From a checkpoint of a small transformer trained on Wikipedia.
Size: width 128, 4 heads of 32 (2 for keys and values), MLP 320 SwiGLU, 4.17M parameters.
Architecture: RMSNorm before each block, rotary positions, no biases in attention or MLP, normalized queries and keys.
Training: 92M tokens, 11260 steps.
Each number is 500 + 25 x the weight over the matrix's rms, rounded and kept within 0 to 999. Layers, rows and columns count from 0. Numbers have three digits each.

# o: layer 9 attention output (transposed), 128x128, rms 0.18, rows 74-95,106-127, columns 0-127
# v: layer 9 attention value, 64x128, rms 0.192, rows 43-63, columns 0-127
# gate: layer 9 MLP gate, 320x128, rms 0.192, rows 0-13, columns 0-127
# up: layer 9 MLP up, 320x128, rms 0.198, rows 0-12, columns 0-127
# down: layer 9 MLP down (transposed), 320x128, rms 0.193, rows 0-12, columns 0-127
o74:518497546528505514512523479497499498536485489522484511481554474500517526518488540522611497497515526453525533517529483466511550477508559520506511493479498498496506511498483451534523464496550467521484483513510489477485488500475464507503483530483485461509487460553551515499497504495533513509461534494512510495506525503497481479488507499495479497498535462503439509529500484532499498521481
o106:463505532497462510507511476504487478491495494513485486504516496530488504498522516505501481526479485481521485498470484523537504498505517506508498484484541502501503541489524479507513485514514487502531484482520506496479485488489516488490492474521477516491522503497500483551498504509480458486487488542494507472477477542498487540501527493499520505523486443502513476495494499502523509479487
v43:470485487526515460507520512523516449523501439473471482532501471506488585531514481525501517486515494490507492478460508461505492476430481533466511565477508554558483482447513491478501514509489446479516447505498520525491520482459486475523532497475451499511508538510504495495447558486521529536505525487533471489500500513518463484504498523549458504493515507515550542508504510483510559451526
o75:517493498489499498435473519596537440472525461458491476459482484474513531521531501495522496499513507460462518494451485564526464507453518490495514519519491524533464503459532552471516538514512458507510449519455484511469512505432493527490515464497487505536466487459489511445498514515525520509514481458520494487516508462487481482526481478506484535485498491536504527496512490541434516437428
o107:501502497443488453466497529501514485463500478484511524475526520516532507530471489486518517516531531542534475505502496473486488518501514532478534503495483514495477492456494519490568528466492460493491484533506494508513505511504504471515470515520500514495433498462482511511473468501466505500493497473471516498516518493468544498515468537463467507477535552519504515464522485507481511499566
v44:506545516471508495475493502516518500483470534512503543484523492520507492477509521494488449508521511475510447534514480495498492458481498496500461503512484488479494526511477481516482523527494498492542473500556514512546496498506438491493507512500544505497488491523470502494498493522444542477464520512499504488483535488491505483536526490484490512493496530515545476502520486467509496509510
o76:448587500469479471459496490566526493478520535518510489515529475528498496489471507488474534494491485492472508554457535472484472533499488524528503506587525484444477509480485507485503485482439514488510511511518512509491504529513488490486516505528494457472505522493470504497510514524451520492498561511532495500470517497487519467513496542537507488505476520504519546452476545526489516508539
o108:507489486509544506523476475558484461541498488490483504479503478513487472466546516533512525516510460517487492468518514496512509522473469510481487509495507499507487502507523520469478492482515509523493473495484498518499505511485506494503510491462540491481495501514510499430512497471525519510523483531512522498526516519543530494513493521501503489506530486466508518513499505521496480469492
v45:452477528515516469476539505523512473485504517534520538460489483504497473468514496491534468514549508483485456511515513547507450522539483465492499464506483477496507499496512530486513487487521485537511498536442490462485505511460513544522516506516524501512485471500517527505474499513476494497545505509545469547522527505483525455491485511502500461500469524494490474502483523534502491493506
o77:471538505516529494529495495483469530520482505520470505503486509504467472497494501494538497518516528506577446515478542463484526517492511477495481474485486495525523471500501461561509484489522510479527440537527498457477508484502474494522478533506515484505508517512497492505482507483527506523482539520509466496542514544484522484477502517520468515529536453469490479514532510522504493504523
o109:480482544469500539524467526475500472481479474505534511501503495482471522484480520558499511483466422489491487518498487489527491460450495498494522514493507482518537540495511490484508521450512538507507453548550507531476472461482473494460484501498463564538494488517499510530501507522487477526473503555501469447545528557475509486511531504506511512497507535493518459499471475539525505517433
v46:515531479490509498532467484522505514512518485509484513513496491469453479537508526485488507507528518516468529468474543489548512539504514488518518536502498490538537514524525454524488511497540435488519518505505503467540497499476545501563528471457523504547521487492539457509539508485506461508533470465515461539478455502505507524471546474516469454494478504453466493500509523493540478482490
o78:488516512515540479502502484567494497555550516487511485539459520528500561492509488468447470508475530482551483469481443477530479515497518492530530501515540470486547474519520488493519503526543457523539492498517473540553500462420507513487484499503499456458548517517495482526480462465513481540480492480559481538494509469475522541501504465505527510496488523483407504501470525494461536530507
o110:530533478487493565531508498498528468494522490491492498484488486515487520511457495503496525528506524481513468488511514526513453508467526535465527498479527506475498492462503509527470512540488513481500490494465477541466476537500529498479493488491450487480481453499539518470498500523483498479490460535446541485503486469524467502520514501520479493498497497469509456502513510470481549481510
v47:526487467512502484484536511486491473510501532521498498509503491531477505501469526524503512490478466501499498470537476521525502473471514518522483533512522502525474494477492463492518522523519486484485522510499479543521496490525520485488471455497490503502492527483517471504526531508502520501495494516492490468499524513462488491529528514483474527526531487514520518493514504508476517520511
o79:499525491479476493475486510471509496468493511467500503508487484522491482498490479499434487453481495500467484478491514517536445510484468483498477493521485497487504490501529524491478543498476532492470514502497523531509521495499535486503506479559477543544531494451478468502514472474464494494547478512495500507489467485516519499534488484477519503496497541477528482486483509488521496458471
o111:527495477496506499495481502494508507497508480480465525480520501479501508476480492497504518493521532542497506497545522481485497488505495516476507493510478511492498462512465516513498525492487517513475493512497476495531512505486489526485492513491555496517466532508506517453523490502533536504503515454528490545540545471496490480499471497529479496491514547488484523483498498524476508539508
v48:547517483499494513531566507503481490523515488514459502487481502484485538507461458509506552488475463514490541477529474451484523509522510535480537537495490475492519502487459491510509476493510512481485526497471513518481515517512540468488491549554476496501478536486541499508473491514535492518514521474522487467517515528513509566504516503515514530510496514509460516508471511502487499502528
o80:550449524521527512514526511426510466521522510507493540426493498478490525515524526514570493507497464502456509501565475510511553443506525465494483525449460513501507492502466494530486517479539510527481547492487498497492510461464494506485492520496494507509481449504544506498506476498513492477509469525501516476519499461536497502526500500448494515497500528517502470525500470468527462485448
o112:477506494526457492459494477497483513466478517470479502499527473493499503523512481511462481490517534492495518506470514514488459545513526458513466509517497508497507497464490482527494526509484498455508502500505541485530505512503500527513505484503478463499503514523499503504505492541493521475486520494484475463489493500472471506459525497500454510515479512536494508463528493506532520521539
v49:538516477484501483495446513498487524511509491490531490561512461511480476490543537500480450499490496508504468489482528528471531482484551512488487515513492527505490501480511447525500522556531473523515466483527468488514451478515451521478530513492476507472544545481510468496472478476473493510449495495504570467474479519528473501505476478476511520475491474537553465497471522458495502553456
o81:444477499506496455485505506565522483463506477512507446575487467522515434467512494492418493498506512537490538518461526571504470548471501550499507477509493525471488512469492525426474514566462526528510519484492469472505492531527515492481501451489499518467509529470476526472504501554521524484480486455519527474468503497574478515429500539502521490490470485492554533477478532499532536505540
o113:530517452488515529514507460525518492522503544512515511471494479517489481497501488505534513522521496493480474539524516495492488528497493509466466495482496487483502461508466520503486531508515504498501501499512468497486490561511516466512537499482521479484489492490497516459505477498512543511497509479509522510505475453509525502514503508527481477498494508448499483512528509501469515475548
v50:531507482497507479492534521476504478517470473480517490483508500507469456496486509516503517499513459520468455466515531580496477441462553511512502486498504527521478523449497437478502524529480471496532484496478465537515467505510492529488506481499495515458489513506508473503491504510496538493513519506494522464493509513492514473510482491470471542457483495528534448476506478504485491516478
o82:467535499507482440499485501526522467446516541470500456535509485509470431474466494493436510458527518518453489467459565515505423504457498478512496477533501526483516507467508515459471506519470537515472478540501484498482505502521532491499498470561470545525546546493478458501516478472488534485548514510508508533496462475530535483497484523478513513472487490458538522481478525510523505471539
o114:488500470493509508499467511537511500521503511515521545481495508522500535495516511528490531511499520521487500544523532486484512516473464497463501516499482480531494474520488521496491531483518520494490484527520481490493490519483463521495521509487524507511482518511499519441516497474513533533506508473502498516529525462480481476510483527520484487499499520458500510509510483497483520512526
v51:479484521496505532506459475496482473468499559435524463521485515522548476522488504489498533495495467532510497487517528552478524540513500469484505441443530484511550493512548441483465485473523487501515478465519540504515533487526494479476517449519524498509470518517462518509530499496543490534448550481438476496509440495511519435507467496544458552496550484484476504510501480492495493478511
o83:492446467534534522512484516525505520450508523476503469512444527515524491469499519476457533509512486544518428422450459493525486500521485460482469511479480482500507485519518508458500475503531505495504460467502485539516495497499534543548502440482543472532480519488498505515500503510508491468510471504437437507527473472496475483505534446518501469441509520525534499538502495452473497461538
o115:519525499517521486497552575502507521524501495526541516542465547518520552560528515483476527463512520467494553510481477491426513504503480515549514527516513447538463504504518507479521437478483487470467525479449524491528492485544510491504489519484456458506513461504504447497468526432495506493508486483507502501467489519521509513493478471474511512486501475524499509533509495470518480467499
v52:456497524504489487489473510499503490514509501515523498491481509508562508481528497502500469513509494494507495520480529536468505527517479498482461504516490492460504464536490502551528476463527498532472508535491506465464483517542466529475536517530506482456494491501488512488490455484472446534494486499507522497514516509491475498487482517527533508523471497480504508517464484521488497534504
o84:500461499497510562541507534458458526519473466531494510499492530496512476475495483514525502557496485540558465507496541513481578489507494507467468484428474493524511496502470476533497489512496510428520508478503522465461464540529490495515486500455546503476456500530508528478483546538522474467461494532476495448537514547482461502479538516501469495546518492522556442515536493474528502507495
o116:499498504527514520511493491483516521514488540490528512535484502471500471506474510487504493487482464470470510524500501490514491510507505469514499504515477501488559492515484509492505513516512494503521532525506486506504493502519511504512511497491484511483538491491491506542477517497500512505497516482484492493506496490503496491493532476492519504505482498506501469503505486510499498497493
v53:449513520488508479486429505529459493496510467518498494539481504514492479484567519482515499510499560502540490544507525505490514531516488477469515457475474517482540500506516568492503484477498465539546483462507505423512532464449479513545481509487518511488524475499503535515457460479492489528485505489487559530502483503555495463458488494503518495510456487483488456526482515489499458489464
o85:422497494533551474497503525567491522516499485537527472524461496483499489483547506486514506516493525542572539554459496509461542531492502548495532492481516494505477508483507512486516498535500480544530441493517474465503531505519495499513490513446532508419501523463477526513501537534554523522476506480511500502493541511528501497425467507551491511511482414498505539491512501527435501518500
o117:491501520474506530517517491525494497497491527524512475494492501519495513513511516534515489490477466448506478520474444520528508500474490486494516515504545485494487549506562511472499493492497503471499487515523527517480491496483522479520516514531435563500530443499486481565483500472451466496502483564493523455475469545478521524506519497483517489507495477479516472524504488471513495448490
v54:531526507497512450518462503507456562489484513491500480501513438547479454491511524514520506484444480459506480487504490489522532515514471489455503481475544545551486486490530497480513489584587493464487513518528500488521472445487541465525481503527463508556546496453511483533504520489514489522482538498463485508501484498511493499456489480484497477518526481486523531511537516475523516523498
o86:487474501541492449467472520534506496484495501490477482542460441534499493500492534510499484496480459504506501465450447511586480520508488556469521477489460498475481496531552516439486510551535478553520546490491492519518496426448475513527500515498489481548548482440488557531506472512517488540497455455487489477468564505579486505459488492480523475472514511503513511527484506517477516471479
o118:516520505471490526510550499520491487502507515503464484472539528476481482502482464517535516503536495487526493517512504504489512483515530541512491483535547485487473542489485498509507492512453469491476538478498503522521494527481506485482486491497523437502477522496472474525525522520505479502513500501519495538489502484494515504527502500521510493486490477499488500491490509500486497500519
v55:499470477501497475517546475490527510524518486471483501454505523484461480511467488494502477497534503530500526453511514475544489519474530475527544509502515486545515529508486511485490517487490480472543502500480482517535513473490551532553477472461544516536494479509525492513538537506518471491553461487557459526489487475474499534475527488493465442491502506475451508474523482487510483490503
o87:501515488504489466484502484506487516535523528461518487527509526523451554496495496477429464474502525481509498453513469467511451507510499490522529527557528487498535487513525501515515514456523461538515480514512499532547509430475494508502476518544467510503558532538504463549507450444490472552508503493540507556478486470430543538507474470495525530494499505463422496490486489525460498540505
o119:477511503476470503495492536499510479480515449500493491482532498492498541493473471502480501522501533509530517453513521512483524496485496497481538506475472522526451521466513506525458517483489507482510484490517505524477470483489498484487486497514474535506463502503532543496501501549503488476492503514453534490483509479474469489528504515496480507470488524504521503478499511475502523517489
v56:514474465520506484490527516505484475496488545507514490474497460527491494503469506482503521498491456493511472458542487553492512482434522471488467497473538500527483495488516453517477505515521519475495535565503490525534478482535524477479500463525516504515506528489536463505523496475498483531467544509487506473522458510475511500520471509506465543511516503503485523475534489523481514534517
o88:536472491498474490485475511454502505439465536483465495508476484532473467460501503499462515528506510504519432417447513483550458514505483481442458493487442504460508475519535497507481520499484502523494528497476522516491477478535513510539470455528472490529529537464493501504504486492473483473544472539462455475498478471507513482509517491510519505467516530498540455505485502500530493470516
o120:546485484505495508494521522492513507493501476459493541481535524493521523489493493497504545523524533512483544506521520491444504519500504528504479504514498514515500488504453494514493506493481510525463516506473483489523476510489489512467512519478532453510458529497520499491521539512517513501482521443515484519525533468494464473487521477520492502473486509517497485479511484516500516539519
v57:506518504475494474488444530490495516504513491515501519544519488532479451483550511489511449497466528470543462512518454475522498513478488515493496495503468543516480513468506533479519529557496473506518466464487453486519497463444496497528448469451504518500530484463494524508485479487453542472518495514509557507507552492521473509473500479481480456496475498523531448539516524462487489499454
o89:442559485491491450491470475564506514514511496505521477548509459500477489519511502488445472471494503504498547575485527526485472559466471564504529482554541507511462533469546547463491518539467484547517494498503487488519536504492493473471509518523490541470527515433464510513514496515525523544517493440530535545468527513545514518452436525530515506525477444465493543457481525524443517509520
o121:509478519465518507510496471526499480485495497519489480475523471485488485469509485544527495512508487499483481527515468499557524466495504504478512479516522519490457538520524526497491526491501513506489501518552510518474520511483517480519495512519534531510501487507492486490510474496503500511514497528514521504502480496473538498513483519496518485496515507456505529495481526498483496471491
v58:501464469487492484514541532465499484541518477457497474507494498510481496512525466520490463481502455552528507445484516536503504470437536503506505495482539524550471501471479502474520514495490494509482496507475457529473492467491517537503480487481494511508510522513522477490500496501533464532498501518539498497529493518466473502490485522497467511490495499498486480470510490514473492513463
o90:513447469499453502507499503473483498473482482461486461525524509505464470476526467491418469456511518511479513430482521566516426496469478488470485506502463516519503539492560513467477529498487482532449462499482497508474505471506485511514475451540471565548526540503486490506526497479533466513541451495492508499489462488473498529485471504480510526489489497470516476473485497522491512477486
o122:474485487478488516490491499494535506481496486496524548502530503483518524492487493491495492519508539495499517551535490489488529505523495498487522486510452497517477529523483518522536534481524516495486515522530481479510492501515485498505504508522526530492471534478514532531489486522489513504485528455514497509511523464448477502494515514493478493462482521496499513481496506484512508513530
v59:475433524494501471513543478498538486524523523476497516455488530530512508471473481508557453487496525533529528509528499461558444534524457461509493467505478472493516484530504567490516473464487503494534484451435478495464548514489485501519464478498516489505505441502505557485522503499492455474540473515507523506525536475493488508477526504517527473506483519473502505516516509492499486489478
o91:481499500513548523495487509505447534567484470485531505484540521509502532509486494504508488473486489491543491546566495485495561480522501513480502524465513487541504497474452478539506523489514508485507476484513524479510509496489495481492471538500520532503483501528530506494507515491512469527515504525497552535532502515448474515496463469493485530536546479461492475510541462538450485568478
o123:463504545473468496499479532487488500452486442542491511515522509465466507492515484523482476474504507477554504479500447467543537493486462499522568504468509522518466562512547518486446507465471499538535490507571533501516511482490561456519469507539446580492523483511505471521477482517478476505517485561490532489471501576475527510514490504458512509461509525486517525484484549490508470489456
v60:482493486513510519482497483548464480439506492528513510511514446485476521505465499451489513516501544488503497510482499485471534506508508510501522506514478451494517512498512494517463490535482528491524512544453513455535484521484506511502519512499511496536515514480555517500490482476476528517496495497533520532493411485530527480471451528506531493492496502509453518519495494476512511505521
o92:529510508507501486475526468511524519505470498547484533475487470486507494505518528489559516570520564487588491502494497457521543528514539494492501491521493491464510463479474500539505483521485474507534471497495488468520469548536502502515487526480488429457462491503538486463481480514499521479470536506499460473492497480517499485459517512544501516478536449520445525513505488506526486526529
o124:541501523501448473482534508486501484493499497485480458469513478526488513496498505519511502516478479508466489439464499532530464484501516510502469519498530530489518462471502444506476486517492493503493488482499527512464477505494485484468507501498460472545497470501511505505514523535476483485462493525478512460474446503504497511513521486489499504511489494513509455492515490519515517496464
v61:440504481489488472480471498492509506548530485523540488432489540491518484513496509495525475514498488486513489484476560573505492522480510488487455523516472518523497490527485451538491501460525435501514489552495480475497485502519493537546535469495518502451487468472500505502524500482444421537550476503502496519497493488446469496481509524476446495508461508495481512505482486513481496543505
o93:484530480474488526533482521470454544527494503494494512546491551520456505450468451504441478526496514542603428487450594461475508497493474511468481492473519484505537475486470484498479517512500485434543496494523491502474476527510508491538454511498523545451514540515482494523470524531533460491478507516480469513513510497434509503490497472483484524545517500478529443481538504483483517533535
o125:498482502507487533552461511464525513489522519495524499520491530446492497491447492492509529495499470526441517503536516512494490494469527474468543503497461508491537491475446535493466515499520499510507524539518453532469482462487501512489511499499458545496526488501517562526478505512522502484498497453457500526493512458496463488510525481485526503477472526501518455487513488488480519535513
v62:510518502523512504520515485528497473490486479509456508542480498468489589512518501538489553497521508482485566538486475396527507502526482523493518552499482479488522480528529515502501506467482494508494504444510556496481528519468519457506513519483483484522496529507507484472505547497526520499457475463488495509454550506506510511496567490542501476548554499485537546509503541506523517436529
o94:519495536505537539469518502537514450534527463507539522429477505465562569550550493517554492503471476448464543558554403506497545484517527474532517518467520477510473497514498500511513513487540495487496492488484516507522539506424540516478532514462519457497451416497501483438486516474496531524484515495532535507508515494471492510546509487497499491509500533542466521509504494504464506490408
o126:532525464498533469474492485479496489493475484460497517506480484511515489527490504458469495479519532528547456468502509479514443523486500532504482497467521499457505482470530496497503508515485486502501473499451505497538524516520552505523481504502487495474482475464490465457495469477479511493508468533491522493513497539537534512484468481501475503512546527520489504506506509520489508493495
v63:454506559491527443513482521510516468545484476509529472488507495544520491458457489554516464487480513490516481531439590522483485483490458527502441494497499535483481464482495455494532451509560482482510530530478478478468493528530468498480548486521467480497526420529484499489490526489490474541515541492471525487505474506490507433463478511499519520470466519434522522513469442466527514498515
o95:506538513502495537492489560510481488511481463503496496492506504512518477457431487539557518510519488509563447456434569495542520457498532502478480452433463505529521483463487471511484516540504492398513490513526491481427455548496528465544501485496549505516487497522532517449498562528529478466488538537450481453524509489509475431483546489464456518510572517509592462507532496516492507487452
o127:491517545501451510475493527543523517529513513527486520503498494514507496514518517530521498498475479476510493502486461517562540527506497508479567515514472511507533440531539519481515486505485453513527539504499505507512528533512512475483486506489493484491525510512504496515467496499470499508515486465514531499477497488489476544526516522472532507501506448481510516511522468517486497449497
gate0:521462516503506473553512477561528527485505493492493480521502516537504513465458474467504507508550513502494495472481531451499492510513458491488497456551502477492531492494525496487541513536522495526560541481473435535496485488518517511562490512477489480484493480474535536495486519573532513488479486469535493459493551489551537456456512464494457466477478489506502474502484505491489529508504
up0:538485438447497522491516490500543505467516472491516511463478430535484483511435479498470472513491477550519459492506519530514495520479465522485474501488476501518493458489456542490453492513500526463503482509503504495460513567500493517450497504521516487541449477507487488477486464491485499495496531490497510508520468464530482518495504518508476490461556530503557518507481545487476504549522
down0:530492508462495508499510477490516500462499481489492484534509508530516496468499478457504498497445508507521503510487511435506498488497484545489503487499544489528517436450469477497510490469483436516498504516495539495490434480506476500475563496456508491517503482477550496402498501520485501513498491505502508457505523475477498529485474535493479541520540520556508495488524500478485528517489
gate1:521495539488470506526470527468503511482501531509537451552498507483501499453479499514531518497480503443522482531446493483474500533493480479507501506514491491441469508476485468510535470511538532489486470515517472538486477451525484498524510479521502490496527475515518531511476513511564507478496527469507463482493509516507492485476531528474529511452449523503503487508482515480526505509530
up1:535461513508494481504504488459475513511488524519524527455477510485448525513495473506497488468525505483520514503522467459424472449505517495502504525513485481517486472510502515494518523479485512461473479483503534509488487453512522503521475487499491505533552481502505509500516468482468486500506444448498511476492526495483481490526493474487479492468474478484485494512509504498469498527488
down1:529483501516497461473488480465490493521496456532544519482434508536519509535502473479497519549518497505542491480496485511498503472509540525471469489497487502503473492523496505523492441508510508502482510479535477495482489493482488489541538447504508474509492507502483507568520491536484526488505518473495477528524528500534506507499447522492488497528475484526512538508502533512479521527464
gate2:472509530495438489543475513468477526507508474553499513483495524506492480494465509559507472500515497485464473515510524516508500500488471504457499515535473489536475479501508472494517509503533492481481497451512492533489494511476494499525508547484543460523497470506479499496491461490521522493494485478489492493480485524538487551502487510428462461497508510513473542505522485486516477492530
up2:546519473503509509485529539532513494485500566447472496467517496514500500488496481513553519503488495492496495476496499456492523430488525494502515486451478506513545474505506486499480501527461484470519496525459529506535479497509539521489529509548469533519474522474503490502491518524500471481518493529514497453520505513487511508532475495504527544494523493479520449489464497487486478511460
down2:502488523517527493462469554621501457522485462489487483537438518537543535519498510485487520550490513508479507511468494474490510465514500529503504489453475507520505520529490476502503501477488475505524485485500483509534489527452462491500514475485519523489484517478485511466483460513522493542454482469510485478485507487478498485481498506526457484492496508509508511501487522512503529494500
gate3:473539508484453472500501509514494510481504556525499486469493485494527479520467505541500495514505464512556472458513477512530518561452508507541539511545503511462499489483520520471517505493486492471517506515549512555446496463508509511514491519515514452472507516467502501452498496498584504477485484513483458478472485526500493498522501484512493512513475496511484534468487504453501460512499
up3:508497443520513519478513493532483475493497496559462524483504517514529485512486463542509499505517504449461517473531491524490521475434493475532494458459480494456490508495528492481532515535515519527486522551477523478513500528509526480480509481514486512531497516519535466478523501509454557469504529503517462483508486489517535497550547507458478492502484482504474481540483504500500503487465
down3:483518441525493544481479460511439514504510460514522499530485523490497487505534494517488469537537555465521523491461533466519510493506476514526475484485511487472465548520490465518491517503469461477501501508539521516473539496489508459508506496525514535508527512497515471482501583502506529485506491490481485476538502522480552491498508480500554487486540467533544494508494506517488484516462
gate4:496525519488522488486530489517473532500493495497545533503448495482470550508519523511488538516549507488518512544491464528516547500504516539539502507502528509515507525484475498486512518494495517523518471504484458469470546459508480462486476485537517462483519517485510478453472438491492551483506519476452489512472504524530523478509468534506533520509516479489480490524475528501471495517500
up4:521521521486497501479500550495477502514565505463527470516464485502522524485554495539503529495491539454492473475501479519474502476456484504488454511452491525498531520526513511517513529555483514497487473486490500499512512501522525511491485477521493503471503482496476483526500497484496543449526462479496517458470498471496520456476518543455515496489523487460492521512453516528550536509512
down4:512532508535498536529480515518460496500496505440482515507506486470447475495470490473511488454530487506462482480526503522505516489518463496523490506494492508559546488497461542526487498523524474486491474478542515534448487519526476490444501501495519523522506502546500536519499516501503466491478494539516539509511522547440519505487469500485506510493519499529521514499517485497537535521497
gate5:490516492455488459539526502506498502429511474516499516478506485505484504497469524539500478505543469522451456455505512520523481459525522548529500499535516494471441502477554504453519528522487530484531526534497523497493512535505479537519514513513481502519497495490471499470511507490512566474506478486514502521496479512527498515470468514473498496451487497504519506532502509504492466489528
up5:501509513498503475567515513528513515514445495519451468528500520505468507485519496472467542514493436498474468505522483477477503511494515544472522512538491529468475521485472516462504445488498512487511537530490499540487536518476488514519502563520532507494514482528483496498474548497545539510516530511490509539501498518526436520478477485506469530475505478519518517512528492502507502495499
down5:506516523527506517495468512542521512492512488489519529530572495505462518524498487522523470409504520533472489516490507494508507470489495509507485526502497525521490547478476529542544523493493480479515478518528489526444471480514527482512509467481483546497530473501506502439483475495484514488529468479488526473517490505500482480510514488527511554496512499503521525477505463498507530476542
gate6:522504554446506500521527511544521518469491495454509480455491493470496503499472431485517467508539480490509490465456506549528521480500536516490524493519497483496496485490490466460510509521506483519559531567500490494491525497512483509498484490511509485508477458502458482472491485531542519485488528519522482506517512490497518440501473538473434535453514529496508472534428510507515487499539
up6:536473508488511494503481528514464540487506549473523486463480506485483535520504479446449503497525485505468492494454500456487449507534516500512518516484455532488466478483454522461473488441468506541518551506517534514502508471517504550473522504465501500520508481535463494461445486532524523526513474537492508534485500474489520518535458497499496473490486512509464489536480511491489498532520
down6:514457483490566481511478524444496535531485502486483534533450547454518506499520513502477535420515482540511501488545542509498482515510509533489499506470481468499494470505530492490454542502554491490449529512497518523514482513540484504499518482483499518501480523516492515509536515499498521477539470484498516508492516475516495479519549484483536478492489486555505487534492475487482496516523
gate7:488473478467504475501501501529524517499488481510533527476502550481490493465505526549497546513539475503507492516500520465494496515507525504494569521544518479508517496445497523473541544537456557490558492508502465502516518481522520494475466500508496511495497525486488496457470498530466528447459507455491507524527486545549485513539475492482514472532482521476510537513524462509485484517530
up7:454469473493520516503467508521527472516525447513523487521533523554522489474455542535489534507481484537549501494470495442504484487508465538458497465473481488479517492455472491460501498524495542463543479468487487516525523495499513515502488457507533520472524476539535517514478511553514502486462517490463510525510495528554521481487502517527460448545486520436516537486493495520499536517529
down7:527530501506504519493492530487528527508541501454559457537527534500493478522516514509468482422504482542505479505520564523481489497521485542556495501542463494508515509520476458527486516515505460546477510510530524474481481531454462491506515484522503562495515481477501461518546475488475462526513475494500507427515508469437504483502495464482506493536514519520485481546483515475468490539489
gate8:489482481481480485476462448499474543495478483493539550478498513489511514499500490487495479501518532514521442514478532481496526536498504504475510474467551446501517532495472460454535515483520487530508487515525489525473502477520514473504516470454475474485496484475484490487445494508538534479486464486487481490542519512449543483521449516478466471474548499525490476514478462491479484519535
up8:495541523535497494523502475507488456470522519490517495489461488485467454500469474537530510502539526450541517534514500492484462480481536516510503482510498540460490501500521494498467553531487485496483525494506552538533537516499487500491448490486460482487482554559520469435484480494496526438480499526484536499487476476523468456536507566520537555504519500540483495500492519466472540449486
down8:484505523488499539541470533551462536461478480494519538521513497495473479487509487487486486521492462509495422451480518472527524502457499493498507466497484501446493542496468548473538539542543519516540497534497523441503493437517505491484483524495515606491476502539525483527510528507535519490505500459543486508509510499496504518483477475520533534504510538551509497527504453463515528539496
gate9:523469494500522476494526515532498479489446469495498506485481496500529564534484500500522494481501479476508451450437524499509472527487523491510506488487502473530495441458507530461513494522510477534517514489516490491444506497523530435518514517534465511502473492521464473499495465533533507471458531500471494523507514470505474487500496486531499529489479513524516545503490498530445456487484
up9:535490506552514534493515525536511520534511529500462520476495495530490514502541516482526523514489520525504479443522497532479488464516454473503485491505496502470518453536546536500512480497493431539496482486471482476480489434485454492531502499526459506519519505495459493475513448502486479496481490512491526489498540492511508503543425504475495469492487538502525474528514494516504514495481
down9:494528513515426516503478507472496475501498448526533508537501517485486440500472492522489514490519497515472517495476506509557476486461525494514519449472574488503539501482451514511518456498529488486469460517517530508513488527476521487480499489475470539498516512497506503473514496509530539466499532518492459532513491455504511514520519507445490527485511492468461515511524451519510492484482
gate10:548483498485470483550480493482470514525499522488501537515506576481515482488506506496497489509494481504502473493504522500502532477494479496505497526529513492471523518532493493476472498470527472474516513474486505526523502500534506485530483455516518462491541512497525490491533489476491481476522494482476515495488481527461471530505503516536503491505535537555491486478499479455494466518462
up10:509500509498489488544503513502476481496533507520507508480465491536475488472497528507446507481494509485479502495482530534552499501503508506521500509505491545497475505494512446500488515499488454485477470483517472506492526481539526476546533526538495505525490527458507551502482511515499487490474451496473498507491455462513485518501482506527505478504540508515537502534505509488468539527533
down10:515491507490481488539480471463520495461459492524519523475454497517501472481478518508485570449505492499493496465543513499462510506452489531512540508551515493458499496460476476465499535478504501499485463475501542531491522515541536499495499503513484541519506503493490505500519526473450498524512492491507460532488479489492513506544498487484471490508508511491531467516472513484479471506498
gate11:506502515508533508543550480516508524545483509512500484476499474473507483514481478509524479495555541507490514500533501481489538505514504528481484487528452458497523482528505481462532528523512521524526504543480471508527523525504507504510525524482493485523456497456502506487511459488502477502498511476527485488528511501519494496505494554497442514488523509489477519540499521513481475533470
up11:503494472505513485543508489519495492523520459503500545477504492506468520495459481496486463492531528507507511481498546500542497528500505471476487514517470518497527459500516490472499515498538497489546509533491532495491514524515510477499479489507533494537512480540469487495488457545492470540454503489530525557496471508481471500499519500465471528484525565495503487519461528480524498481520
down11:520502490463503466482460489523476463493505515508513495457531505509497504477506527497550521407509504474461511476478506487540532509497508498508496518473532545493484437513532513534516533509518480488505458496477495530493478476495461506483473503494496567498507514497529491465467511501525534496520529552525496506508546505525476461511458496539517522497506501487486512507524470497508474490471
gate12:535491553467500487523529493517491489484509537517514531513482514516519443500501515480509532527552492492506479525533509507468545527462460483478466467514516509472486460504500461501516530491538481531564483467455507493466516498505460503501455481525536474482501460512480479483493471530484470501497441471524508468493480512480516474504513499479486486535498536509497491528499468462465500519487
up12:498544557524463480496488470518546492520504437551453527509527524515482525523482481538540489529462536470489529454470527509513505455536516517498494496509496518515531517466515517517532477547527493430487543531541500499485507503499525502484502564476476467473527499523523502486528543472509517515465516543512498507536486490483497517478480543493509527533538492493499505497532497485517526447519
down12:512485551518460456501478477512471497511495511505535510503502494520499495501477481500486521544543528522506468519506505470472543511532493513534471487516542494520521531501462475508494496500541497517521485444485509535514512497515486488508490454539488438467505500495491537555510456487506506486494505498524497550503522489516506483536512584497501517541479506508488453515494488449490478529480
gate13:515537495492480502510462493508466503484497514484506506479461488491510450493548504545512462538517497462480528496498449542472504502492470487526498481500483513496502499495538447474513514486531491441483506547514495566467477520465500480522483465521522435513483484459486480481486507499557516479525467509507479495484471542526544495486492522493481507501519519506506480506482454481501510492513